{
  "num_hidden_layers": 23,
  "hidden_size": 64,
  "num_attention_heads": 3,
  "num_key_value_heads": 3,
  "head_dim": 32,
  "intermediate_size": 384,
  "vocab_size": 739,
  "hidden_act": "gelu",
  "norm": "layernorm",
  "norm_place": "pre",
  "norm_eps": 1e-06,
  "positions": "learned",
  "qk_norm": false,
  "attn_scale": 0.177,
  "bias": "all",
  "tie_word_embeddings": false,
  "parallel_block": false,
  "init": "normal",
  "init_std_qkv": 0.0147,
  "init_std_o": 0.00216,
  "init_std_up": 0.0147,
  "init_std_down": 0.00216,
  "optimizer": "soap_variant",
  "learning_rate": 0.00652,
  "beta1": 0.95,
  "beta2": 0.95,
  "weight_decay": 0.032,
  "lr_head": 0.0109,
  "max_grad_norm": 2.0,
  "warmup_steps": 200,
  "schedule": "wsd",
  "decay_fraction": 1.0,
  "decay_shape": "linear",
  "final_lr_fraction": 0.1,
  "batch_tokens": [16384, 32768, 65536],
  "max_seq_len": 2048,
  "doc_mask": false,
  "train_tokens": 110600000,
  "max_steps": 3199,
  "dataset": "wikipedia_en"
}
Each number is 128 + 24 x the weight over the matrix's rms, rounded and kept within 0 to 255. Layers, rows and columns count from 0. Numbers have three digits each.

# up: layer 20 MLP up, 384x64, rms 0.217, rows 149-195, columns 0-63
# down: layer 20 MLP down (transposed), 384x64, rms 0.242, rows 149-194, columns 0-63
up149:124153101114136127121093091155109139148148166063111156121112123140137141144139103156095111120130126113134081094152129129143086140120122124198089120097155128113136118133102113081114145113125124
down149:113119122121112189100116128154133193151109114134129154118127164136092117114144114121082124145108142148130137127108114125107098114144100150133117145139138143140102123158140135160147145173142107
up150:088127160136164147149117131129147109117186102105108108171101112136133119122137077126090161169149121142079102135143115160120126151161146108121168149116107095128161167105123098161075122175175108
down150:140104108126134097149139113129163127172141159134139085161095104090074169150108101093094178098164136128110110153108147158135082148133148156154166105140099112126151076153110123151115106138097162
up151:120109129090197114156149123146131117122123134145135128144135119133113162160089113128110096120092140166100141149143121127122111143112133164116083096133157110147088126094139127128158141152165086
down151:156136109139129160148100091159131150111111078144127157132143150137139127142154124135163162165132102117124118092117138144136105122085119133117145136162113125113169121093097110126095133110101079
up152:092147148108091131113148155102143123144185157106132168139104059136097138101123083126132129143152108176134109145105120164112149114174112076172163123105124132121146145108131147103104119120151083
down152:131187109120111131133125193116198174105093118079114144152112140117135125072121067141115102151102134133146121115165138099162200124110118074157144132110152117118151096132168150114173137108134151
up153:124130127130167134122128160116083128082116153097136162111105119147094147201122158131098140101122120150133133111130126162158096119113136133140145078139110128089134117195125095138100106124124124
down153:127177127130115085094120129152143123157126153099084088152151098118145121081091174135138083129115129115157164124156105123129125153093116106105094127175135110128134112095126112144137129124124142
up154:155134113103110120125129140132123153136142149131141149090104089133113123126123123143136152064123126131076150113137146168151157091131122096155136168110144142095133085106157118129094122103192089
down154:129162113115154148131131169152098106175096118153108143122152163133142171113100146150124136138152138128117113091109106074094104118179147124102143130109123120107115151103069125125138118167105144
up155:178114111122131103136127165098148117101134121140166105121115132159109140125157123158078148141093113120129134097134067112115165117176129074122074154126128136127124152160117113158114113114130086
down155:071106124119165168160128129111122096112102158144122119094196113124144133103133171136170098125160179155123120136110154135118085166099142131147140098093140120131139141109113107133058137123110161
up156:137124132082133084168138178125111136073143152137115125133125106131173145106109098127168152152125106115138092125117129135112124135142080143161111162113148133142127134116133120123114091154111099
down156:127117145169158150136136130130113133109125137150158121105110130124135080154127162133113132147146148135161082127117161134093095145116110108116149136092097136123123142174149111165102131145125069
up157:127103154124165092144160068159119156109121131116146098104110149155110109080152104125155141138081155113135099086110095128132152116126173108108131122166136097097102162133148132127105134129124124
down157:110124120123118149143076141098105110142153104139123129140155095148143136158122146128166136098118125143121146117126171108136136108151114121129097097111159088150127152131136157112105118116114154
up158:113122155169137116100131150092093121120107122119105149110120101110110130138113163123165105133115157126130159093132141141139101100175109161075144112099132152132128094139115129162128132116134088
down158:130133147093112176113116169128112111175144092172150116127123113144098128102145119121135100125108117102108088127095117106115143128089156087137157095109119139120127127127141129121110126142111124
up159:124137125131132146125135133116113146182082156125061128108126139196119144135093131138092117148157145144126133110136115143160133122129141127123145151093136078124154148103126106167120137107119135
down159:160123138146106078123110097109123119120118124081104148124152111145133118133092113143120163143125159113137130097127093106158136134090085113120149102142139118121114083113117105140144168115101138
up160:124133113109124121125151120098140131110134129130119104103127166083122116142131146111112102110110124098110158101123136121162120115127143158168108128111120147104132144122158117145095116155132150
down160:115157139127131161122132132156117157102117100143149130142124133136123159123144127113093118136120121120100141144120139147111107151118110097103120100144131131121092112161077104099159144140118143
up161:137114128140090125206126104119132122130120102106130135100147179102155110110152078113076146139134126149115128131139113156119147130132094138115169055141151126134130172143147125112109179129127088
down161:133112126137158137106160125172122124129096108129138165139149111135140158127079186162137104160130163092146084102115147101170107110137143121113105181142127115106096099122137142177091100127110124
up162:138128128119124130069145176153097109122114150141125107105187127104114144146110160120111151142129113118154093120176117087178098156117136156135112121138148091118116140134171133121104100114174125
down162:180135110115151120141110126113117110139166134141123151113073137118122136137088170126137136148129146129113153096097159179123134129110083131118141131097164132088142140151132103114163137087159120
up163:120157134112128146148174109141147115111153132171137122090135106167109163161129173155051089118146122132144126169141082111146160124106092151149183125133118141117118139081148148088129161125090090
down163:153143141148137140120075153121106105135132160120140128120082129099055142162176161067189146142152120099119123036123132134105130110124101166091160091132137093158104132147148093123138143179175105
up164:135128133095143125137140157138110109124146129138129145151128160109171132088127154121115134107092102127071150106148142122111113138079129151170113126112125145144114115120145107145122144155127116
down164:093130152115191113140117157141110136150154101117097123138076133131098115124141114090112123139135164125113144157115163112131128115109126145167143133129144139149133134139112161095097148114125140
up165:108123153082133144158163122143154132103140130117096166095148115127126140118179101163116151125119102147112114142132131113101115102106121104143128137147150132123153148117096130155138131109117129
down165:153135125174124121079129129111150105124153133092126109145139122092105163103102116126143137145118152147103134129102153149152146141133095157137137098163151136138105129105133109127133118167150107
up166:108151152146142138156127110115164158104143138129145102136146121143154135149134131134097132141136088092115111176139063184107122160135096133157144135147097140123083151103171109125114115108144146
down166:089084132146137148144117111106094106157147171152097139085136131135100154122154095165125107148105149127108152097111161135119119111124104153118144153120144100095139134126118145142119120122128112
up167:139089118095090119105127155085114143150106139117067142130131099132119126128128169143126175077156170161129145115134126150138108122099101141147146146074137104159098122097127158132191152139124109
down167:105140154112147127130146149134103116123123088117122101079126168136119123087094095155092094094164114097147121126117109153091098149130128076160117127130154135116136120147184127084096165142133183
up168:147143144140095196132129118136073134123156124093103103117110101149131203101159130073129178144101131121145145100130113152133115119106113141132146131136153116120135141113100130112100125140165124
down168:129127150173140131158136107173119163108123134109136120192094118118127143079095128094130139159120094102133098086138081119099143113164149154112168129150144124104140148203147097164127142094086147
up169:166096138089122103087147090108120115093122101099141142139117146164137134144118149135156127116099128125120131144126146153134122111106105149144100095104125115112139142126124117121150158186165111
down169:127121079130123140151137145128155121121107140121124154112091124109121165118177142143158137120123100118144129111117115118158145118125141098116157144172143146130088161148158134087135143103103101
up170:139105111123107141163148168126116161112131051129099128113114159149119128117143152139140094141138148135117111134167143157132117145162096116169156143131145138136097115111122129147116139105150127
down170:116141136159143149147150090159167140146110138104100112138172092101101126172139127140118114117133149131090129143106120117138145124130115117142141126131138119103141102100152151140145123159129144
up171:154134123141119164116172121135112138137146178117193130115107139088134123108134116124119100128148154100096116152148142152113134132125126140123088141101085093114109103115122119174124116142168141
down171:107119137148123139114169128096160094114127147125101133118124102103138129110142150124150076145200143124157118146105117124157118092177115148153117117149146173131105109116157099103110141137131083
up172:102125154108149155141120128060135129117177137132111142182082122147105113125139186123102105109128116177153137151147171134117104156125151184160126162101182088168144084132094105143102084090128105
down172:127081185144141201164129138115112127133155104110091122167124089139113134097133180093133080126118122137093114093141129097142106124167117119144099171162094114147140184083136159180122148111133082
up173:120126140108126114130162167126112112135124141108131136134146134065090092161116161116147125142091119169129147114103151173124104128130157133122127125129152104105111153127141102137117100126097149
down173:118152128149097136129142130100149118110125084090169128120122122091109095144088138172140069105112126119149118119096128111149118133095166109140112143110136140096132124100128128113114121145115112
up174:153141155085153096160138148150111131126115126126112067101101093139142144140144115145099118118172077126151156148170127113077106092099100102146132109120153117151115156134118099155150134171135102
down174:169157106175119137133149136113194111133142097089150107101167155161126152108099096133155152144119153181133099145130086146119164127152086106124157131110138114103146147075122128153143127172076116
up175:103079124138131070147152128088128115159132125143159135137129135096118116166113143144126125121119133153128118157123144077167133143166126099134126106113144126143140092146144142148120119098143138
down175:154138136121099185116139109167112106123133115127122154102101132102123129146121106126138102163128135118136116159138114139139145120141168143108147157080140109118129157085119131082122127142112102
up176:112108131090079162160100152158121128085134122137132139149139153091119126122173150186087125184145110124087136094083164154094096147119118121138128154133105110127147125155098124148109109138137087
down176:133193147144172127145109127082134130094114152116092155166135112109153142110147078151135120105144082078096109112129159140100144121137149135146106139125119136126129123161098095106123114139129104
up177:056125185125118123091104106141132111130147126175129101128128106146130131137132147135134161115126124120145128158146089136100166123164106138090133163123149122090113122131121066145093123068131131
down177:118129132102118149102124137187126119177114113116094135143157155116111112100148143109113196138169148116106138096145137165173112075116143107141093110123150133101143124151122130194142112113141149
up178:123144121151137122128109088095132129114141109147147126089100142149106131140148134146109155130153115114117142112126135104138108133105150130143082136104112173145087114124088107127104145127174154
down178:126111126116144137149122135122140101105124121131119146128128104136119137132150140100091133157143168103113084125134123143135124165124139155128165165145123140093117105149089150095142162146161151
up179:126167131115124119139133098139118138111206101132179129141142082112104125111126124134109154134089167142138126159153142125202096093130116119148118139134091106178117106108097139084108123118135131
down179:158148156110135132100086102106093122078196118126124108121109130160149130123135112118103161169151136123172138175160106124134155123140172124131108121139139148091105120168147065077154134131119142
up180:106103123160128127100144156137111171105143085127126125127161140128120155142190143183131102149132151155107133132124125107111097112155140132134133136123112120179122129134137121127135147089117090
down180:179132122117137129105158143156134138126121138135120107143146168104126113159146159186107158149135125121164087185128151163106130098107090127116070136140116123140158109120166146164156111148100144
up181:086148147150171122144145137140119125153158098133115153165109117130129101096099142127109154114157122141118105120141145121156111107129114172161089115088120090159136125163139125055080185180135125
down181:116133111198177117120099101135139113104134095153181098133140143133139095150145152118102134121131085162141153162153179123113097104122107100073161136130140127098143161096104172172122081110143103
up182:117135130113122133123113146152078156128101117125103125129134107121128094171117143155131155162145135111147110124151108141142112144157140152160170100112145147127182125144115086142154120130113114
down182:140118112109148122122175169143181115140135136125150100133081119121146161112120117118123116151109166132132114142128136118125147101112124134096140153129120142134155154121142129130118140129137088
up183:095140109096132125119128124159113116115072138170167186093116129132081098128120121143148110111139121141122174111175106091156121129151119115101130117115088147110096127179115096115116115133114100
down183:130077095088089135115131104098144114147113130062169107108137129094129168115118174129061123095133120151101094101086137094110102122138151144108131142123141102130125158106148139160114157105139157
up184:069105127134127121122104096096109159165123180111139137122152138115138156127135117136115114119148158175138134117146143151119148110133106154152112146109136122088104151053141116110133082156166130
down184:108110126110133127123115100148096145183122145126103096130091117134137138090139110099125141136121127130112125128142145131124105113110108120132133125112088097109118153143133114121124062114121122
up185:146132131142114125120115116126140114113132122135111136127138154123107157120126119145119138099082117129107060150138170119119130158153167164132098133132153143115112132130130126131115141128121096
down185:140168093148140161140119112137114113168112129118095092141157111146141123128097113145124132137109153107103129122145134136153112166097150122120111137110137173146163161131125153137123132121137106
up186:122122149133140097099176120129140130139147103148093131115118149139124146164114160092152167130110125119123138125121140163117124133177140181107091162145118102124116117135120126125154145123138123
down186:149107140139114095121134118128105141131140148148143108119202128153125140151138126121126138155139090124137103127131127136116127158091146134124160115098101128093157144119120120157123118151107111
up187:119092172125094128110159145124129116109130158105141182121168114120110159153125114091121123115161123120167176158103084138105119089136101146162137170136184157160174120057125133097182152173168134
down187:117112104146105108148083145108129123133136203136078134139104150128153121135123139127157107120094128119109148139125130161138133191120123088075133116124114135109088126087120060102126124106129160
up188:148162126113084159153155126126120091139135091148137141135130143095121118149156139159155173187105101082130181122137109120129143174164131118117144135133170126148120154161123093111086144146102118
down188:145150097139149121140134110112124135131147128126053111103102110118130120132095125139118124143122127110173119160118151115127124108185110106171114116142149137134112105091151124114147160141139162
up189:157104177133189138137181186131136119111115130114098112121121147140131140095106148178117146124116142109165124125169074103110118115099094123167142103146100117127106113139143126133125128125132123
down189:134109109111097101121057100127099110142132129107177093133138142113136100092160147123145130104135130141145190115124110106098099098140158088116135124143107133137139144147128106198144113080144143
up190:143114127134110093176126140105100121113130137129176087123176124097117104105122133202136157145128096139141084118175111160070101157138095125159100132109129094141142133132147102121127143102087107
down190:120112147150138118115119108061140158124082070139089159159195127131125133091131111122143087137130121156164075092124111126170097123124138143136134126106099184105117149112128098157143168114104153
up191:119098151124138133112116115114164166097140123145132158128108087136093157131105165145126112148170115108155109098118095145113084130127174160122113147129133117097111137064108140170105165096167083
down191:100092173152102124140164142112165133126146107147145181121126120130127113118090121117130132149136175131125123187117098078089128097107122082146090133166140167137093126104165166141129135137103101
up192:150127108104140101127154090122131135087121107159144086118106159133098138082120169113121134174098104148112109084147096139163147135117098096136126143106121120138109132154151115166118144120152107
down192:162159121135136114095118127128105144159112157095151107103138147132120169143148095131074156100096107114130102124134160120133114118103153151140136117124113111117116104120139097071108116152132117
up193:147099116108113114122124140153177141115139131154118164130101108136145165120132095149124155123121139121068121103109155134131105123131087144109137134111135161115112185082148121127115185166114106
down193:126133179118130138140128182118106126144137112127118128114118144106124091141085164107151115154114154143149141113156151138090161152148126103061088118135114129111096132170121098135133151151089130
up194:094121155109143136134140167127112117117194166111133093134135141151083126148110145118144165127119134127142165112124100147151183101132154139112140094105098135108079160099079121115134084128134144
down194:072166131135123138134148109078137139120155129113181116152133170120120129166162129129106133127117157112125111116189128110156129115142116126112138142116132129192145107157125113140119094125172110
up195:107121095110146134076126145120107145135123175146132139143153110146109110155127144124099147141177147125127162120148134086152108106153133156128129120120148150161096135112163109158145135142168118